{
  "n_layer": 14,
  "n_head": 3,
  "norm": "layernorm",
  "positions": "learned",
  "qk_norm": false,
  "bias": "all",
  "tie_embeddings": true,
  "final_lr_fraction": 0.02,
  "seq_len": 512,
  "doc_mask": true,
  "steps": 4210
}
Each number is 128 + 32 x the weight over its row's rms, rounded and kept within 0 to 255. Layers, rows and columns count from 0. Numbers have three digits each. The size before them is the row's rms in percent of the matrix's.

# q: layer 7 attention query, 192x192, rms 0.244, rows 81-106, columns 0-47
# k: layer 7 attention key, 192x192, rms 0.236, rows 81-106, columns 0-47
q81 104:204185129166113129161164183172155183122074121105180125146154103123099089137154166142123135104115095150146103091117148121142116111135167110116118
k81 108:128112104107122158100165146151106054111170139099128145136141108110123131130161162119086155173115124156123127212105146148107167135164158141148055
q82 104:126076111140125120128132083103109113116063074096094156113112044142090110139128140095111116156153126111135128126154169129117124087158119142071110
k82 106:121105110101102135160127096165127134134080107133146093175106148156166132118131082094082112124109083140203163138111141096128074135163096089185135
q83 095:063135125150132143032113101116097114129164092085178094107165138191113142103110114149098111139138139123167170113125140099121098177172189108091151
k83 100:093150164162189112133158137149087137134183117131159118099148110171108105137124071129081102139118134138082067131124097114168095152089168172073136
q84 109:119153085172119043114092159054117088110176164083211130158114158153157141137116127098103126099106165183156114145141157055179122109133149052097081
k84 108:109135137178127112163132163134115101106126109117143175062114168116114171109084178075153137150085167124162108119142103175141133191134208148152123
q85 111:107119162127146177157172139145167169124093114088148133174108115103141178129140130131162135183113113194135129143128115096125172090195180098074134
k85 102:103155078118083141195121081101140072143153156128120171117114211117151109109099121077088136102139060153162118136082058123132112099122196157091112
q86 107:195070097123150124129141157061146201140107118187121142093103153128106121127087076117125153050131136147119140062193133118158148155082128157116119
k86 103:084115131139104174133142204097157153145187125161055120122069149145108103200142104131163112130106129120139086125152127119151149147124177119152135
q87 116:107112128100130152146121124116159114173125087106166148125140099106082147176119086135210129133129098070115119080130159092110095139137122140077181
k87 106:146177137211112135167160177117123086152068132120179097156138160133108161154105152129110101132102121193116141136118110128154139156160170147129199
q88 103:113102166127165102176098139112090120120205137149152136139130158094084105146149106102133111076138126166157147159108058138089131074150153188109128
k88 112:135100117223124131128089148211154070125143131113126099112108147110121142139107119157123091161139131091132069205099116133112116062114137165134150
q89 108:097142120147137186122187128152110107126107213119114116152176206110142093106163144074128157083106140135135181155114155134131144145159086104115102
k89 108:122084151125152181130132118141113163123114139154103109111166153116079134115099178051114061161065165148085114153150139123153092129131132146093163
q90 104:131155106071168155169182100101129129099168096129127121188160189105132097129140191116143098114076100121143126167164126103137150120123113127080116
k90 108:140137100143130158193145153125086160157129133134153097147109136093099145148121116156063175142170172160196141072098075070156148131154154097125145
q91 111:086148170111104085172174167107122086157060111186094161170134089127149078122146117194103136166118112106100122107103112103145178106116137098163086
k91 110:129175139177120134110119128182112128130168084147121128106070124135102122127124062186142132190078132134124096139070126077145119185152102120147118
q92 107:208134122150127097122186143169120125105163216147110157105095141108128138120152086157141115068124117098148122076173072114098116140138191115131199
k92 105:125200142187171148092136159061059168139149113144067151155104133148073115099138111150139166103082109147108098111115118151117163147091126123108183
q93 099:163134131099126125084124119166138136092121105163180122101162150134137086162135172108127177135120142111114095102082090146061170155102141114128175
k93 100:123109163105156122125026109170123119152108189103140163177136183105087186124086160165134160133153121161120126111138108119119159150124126101065151
q94 111:177168141126161153097120147097101147113121135113170107147115157132166095157055135168181134097085148135126107212124096144089136129161125131143104
k94 113:154118102146130075160160133165164110123124170083146118102134141107108150118104117119112143154075167130081075125101116144183102167178133104100161
q95 113:133135172114132181137112148091193134144106139139138157177097086111061188117139139095119140148148105164186124093141091179141132158142147137180158
k95 117:091131176061155122162120105088167145147066156114136152141134123108154165101169135126158146138106146130088110151078136147146103070179156087186138
q96 106:121104171162141116085127144173076141118123125140127134114126081155151192159126117134076161074151086133157105110101169116081129110120078108144120
k96 104:147083168118136087053138217142161162082101137114115128118087143124101133117083216128151119074088172163063121135047117140109125182108113179121074
q97 107:105146181176120109143074125129093133176159116125172133154199133144166108127122075177127152139138180138135146112128072103143129101158147081117066
k97 104:088126125168124124131126152129148156116140071162130148161194119149141090087147133104109106110107118134167130134093188073131182159117130126089101
q98 110:091093187131105112146124066151135169125149117126116134121156102079062137104102134143151077132098124120116080125160086080124172201085153137121095
k98 117:136145112115079131093139096115103078163141177066125094167122106142182107121100178097093111130181204123100133126109129090180159116078117169121091
q99 115:145150163167069185139195110094093104139170120107136159107113156067171131102181087089095142056149151105115142085113192140116113122138085065172123
k99 118:123092151097147179163121127169088082144138181071131128073089127145131174171123196099101126100149093149200123116143193063134153157128077140148148
q100 104:154177146169130128135158059117158087110140129117105143116154068113138138134123077143112098123137064082161164149109174161068160119111160077143101
k100 108:102132122071120187132167105171046138129183111157162131139157112101208187122112083145117116134126137146141123157090173168060159102121122070159169
q101 116:119134133188108132144100098138097157169141127121153147102124155161105191142122158146083104104159175044146120153092104118170088161120136114159045
k101 114:116149152201172099127148084123093149142173088116154084146107059092092137060118146143115162087076162132106153097143106153202145076093150090128127
q102 104:166106151161109070194068085095127092147155119103096151136099142082123148099128142115186130131149130125113144096065233137193172157201102071163172
k102 105:149139137146120141111119085053075132138123119104097132117122093065125108158154150159128132174123091150087151082120131112105119127167159156159120
q103 108:133092189115191131126117190070154146188146151090094186113164154148093147089129115149116140109138139142166145132159148132108174140133125095093154
k103 109:035093123104110112086162203048109123171127070131114162123154098068103154087092119132145122104162131100103149131121161111085103123163158171111121
q104 103:132106111161140115162104112185148153147117146118127090089067207157111163122075154091139083149154153123089124117182151169119144102127118120122149
k104 107:120144166138173149132116144108123121131138122134160136188172100073062092168080126114157058132116090130100187119126164139189161133154163128137065
q105 105:117143090061138087077086165140130156124080113111114078172079105162133079070103148096109105136110183124099121130128142157061151153183135165097095
k105 109:097057210140126119101121145161161142103171079103101123151158137100152087029207130110110120123155100094109067128181184161120134157139147151118125
q106 116:115138130021168128142164152202103133125096132161125090126119143104182119115145122152147111175119154113158146093109180131174115082174112176171140
k106 111:176216169116114150111125181138156142161188133133086150147101201150133130086113112143193127162137111098133166131139176129121124154103121163119108